config.toml
head_dim = 64
lr_head = 0.00568
max_steps = 13434
Each number is 50 + 15 x the weight over its row's rms, rounded and kept within 0 to 99. Layers, rows and columns count from 0. The size before them is the row's rms in percent of the matrix's.

# layer 7 MLP up, 1216x448, rms 0.0399, rows 891-912, columns 64-127
097:37 41 33 49 79 43 63 46 36 60 56 33 51 62 65 74 52 45 28 46 50 54 53 38 39 29 38 68 64 44 80 61 23 41 54 48 48 39 47 61 57 66 49 56 57 71 50 83 35 50 70 69 53 60 24 47 64 25 62 57 34 56 33 67
095:43 35 30 32 46 57 38 30 51 62 60 49 54 65 45 53 21 37 67 49 60 41 43 49 39 35 18 17 63 66 48 72 44 34 73 36 64 04 39 42 51 59 45 67 54 63 65 56 53 31 57 65 55 06 53 69 62 72 27 59 64 64 35 65
103:38 53 52 40 51 61 48 65 57 46 41 39 51 52 49 44 61 32 68 40 35 70 64 68 22 68 43 49 53 31 34 45 47 95 39 57 71 54 43 64 43 30 47 58 40 32 43 61 44 51 63 65 39 50 57 53 59 50 37 27 61 19 77 30
084:55 34 55 48 64 60 55 41 44 37 24 59 58 38 85 66 36 61 67 52 47 28 62 57 38 60 47 27 74 73 24 45 52 55 42 63 47 35 50 34 36 37 48 55 69 62 40 41 31 63 51 72 65 57 34 74 62 63 36 42 40 77 56 38
097:29 10 32 41 46 37 49 43 25 25 62 50 57 42 50 54 24 51 62 26 46 38 53 50 36 40 59 47 32 49 36 62 57 65 54 34 12 60 71 52 42 71 17 65 35 55 46 26 51 52 63 66 43 43 83 32 46 60 49 56 64 32 68 31
102:76 35 52 60 67 74 47 22 49 45 53 44 46 54 62 42 33 54 48 86 40 53 49 46 34 54 39 44 45 45 48 49 59 33 47 68 49 44 51 52 92 45 32 65 31 36 60 37 57 43 47 54 27 49 52 38 40 62 68 56 18 69 89 20
099:53 44 75 60 75 51 42 55 46 49 39 48 36 47 49 30 45 50 70 31 52 39 48 48 50 62 53 31 48 57 30 47 48 54 58 44 93 60 46 43 32 47 58 54 65 58 44 47 74 55 64 51 24 59 51 38 52 55 48 48 74 37 61 32
088:58 57 42 59 64 50 25 65 44 52 49 68 61 15 42 53 59 61 53 54 58 36 28 28 50 57 62 56 40 46 40 53 76 44 49 45 58 44 36 46 61 62 38 48 52 68 39 68 59 58 43 43 67 77 34 55 71 75 58 78 61 58 65 50
091:48 51 49 56 55 44 31 53 41 33 57 56 64 45 63 49 38 36 25 34 70 57 62 69 35 62 36 57 50 66 81 23 54 71 46 66 51 33 45 43 63 52 46 54 65 24 81 71 53 49 55 61 79 64 52 48 54 45 72 46 14 54 58 43
106:48 57 69 69 56 32 39 49 49 44 61 31 38 76 42 25 41 68 59 53 45 35 52 57 35 40 29 57 42 25 27 52 47 66 78 50 50 41 63 38 53 88 28 66 43 44 37 58 11 68 50 53 56 46 55 61 70 65 57 55 53 41 49 65
100:72 68 53 51 40 01 39 67 46 52 38 63 40 69 52 79 39 63 72 50 49 69 52 28 51 57 55 61 46 42 44 46 50 24 70 57 65 56 51 37 52 74 55 42 62 95 27 70 35 18 47 17 73 50 76 57 60 56 42 75 53 50 55 41
102:19 60 51 61 59 49 49 63 50 48 36 42 64 48 30 34 62 47 73 52 59 67 36 63 57 60 68 71 62 45 32 22 47 59 68 26 52 35 61 47 49 34 54 22 46 49 63 58 32 71 52 46 52 44 36 49 64 35 66 66 80 62 42 72
105:29 58 53 64 28 57 58 52 63 67 52 44 25 44 43 55 55 45 72 39 20 69 72 39 31 56 39 60 59 52 58 52 23 52 58 26 50 39 47 53 52 16 55 70 60 66 59 49 63 30 27 51 22 41 50 39 53 56 47 59 47 45 37 53
105:62 74 62 32 46 55 66 43 80 58 47 59 38 42 39 56 36 64 69 47 41 55 71 57 37 27 49 40 36 79 33 49 68 67 55 45 36 56 37 90 74 36 47 61 47 56 76 60 49 82 54 40 55 39 46 67 37 80 45 64 85 71 54 37
098:46 68 45 54 51 67 57 40 54 61 44 57 27 35 55 64 25 48 35 85 30 36 38 64 47 53 61 35 74 47 70 50 50 63 43 26 38 40 49 61 77 30 31 49 44 68 48 46 78 51 51 64 47 39 71 33 60 88 50 24 78 52 48 69
102:50 55 39 59 83 74 44 37 49 20 67 48 59 52 24 54 47 98 52 73 63 46 72 37 42 55 59 62 36 48 79 73 40 56 73 43 78 47 34 48 73 43 41 65 22 39 34 39 63 87 50 13 38 57 41 51 57 62 36 40 38 85 57 63
099:87 48 46 62 39 61 51 30 60 34 77 49 59 35 81 32 70 73 67 69 52 54 64 32 55 57 48 69 67 62 29 25 57 11 58 44 48 37 44 53 68 30 52 30 52 44 66 82 63 80 65 28 58 27 43 24 45 44 50 66 58 63 30 67
097:55 40 13 67 29 52 61 46 59 51 52 41 59 30 60 42 43 62 41 45 42 51 64 41 54 43 57 66 51 81 49 56 41 53 78 54 52 23 64 74 49 38 48 45 64 25 21 40 35 63 23 53 12 31 53 55 67 61 64 75 43 34 68 38
091:61 72 45 45 37 13 53 53 60 42 32 50 29 64 37 47 66 55 18 60 65 28 59 27 48 55 58 48 43 39 59 46 67 26 65 72 65 31 70 41 55 52 29 33 61 60 45 71 70 26 40 52 31 50 46 30 40 30 45 31 54 56 60 29
098:63 50 51 63 63 60 25 59 54 46 52 41 70 55 64 61 57 93 74 35 66 44 45 76 49 15 56 40 47 44 32 26 63 24 51 36 53 43 50 56 62 61 59 28 43 57 38 62 58 66 67 47 75 38 34 46 29 56 30 56 24 64 48 35
102:52 33 47 45 39 75 47 26 66 49 40 65 32 26 48 63 42 53 35 80 47 72 33 65 45 44 56 61 71 71 59 31 68 41 38 27 42 44 76 67 53 45 23 47 35 63 76 55 31 47 53 49 80 68 29 63 51 54 66 71 41 51 49 58
099:56 45 59 69 44 59 63 59 30 49 58 64 28 34 27 45 18 58 47 56 46 57 40 45 57 65 41 27 46 71 55 39 51 64 61 61 48 54 45 47 39 42 48 49 31 43 17 43 20 34 62 64 31 39 46 49 54 27 32 44 67 08 87 40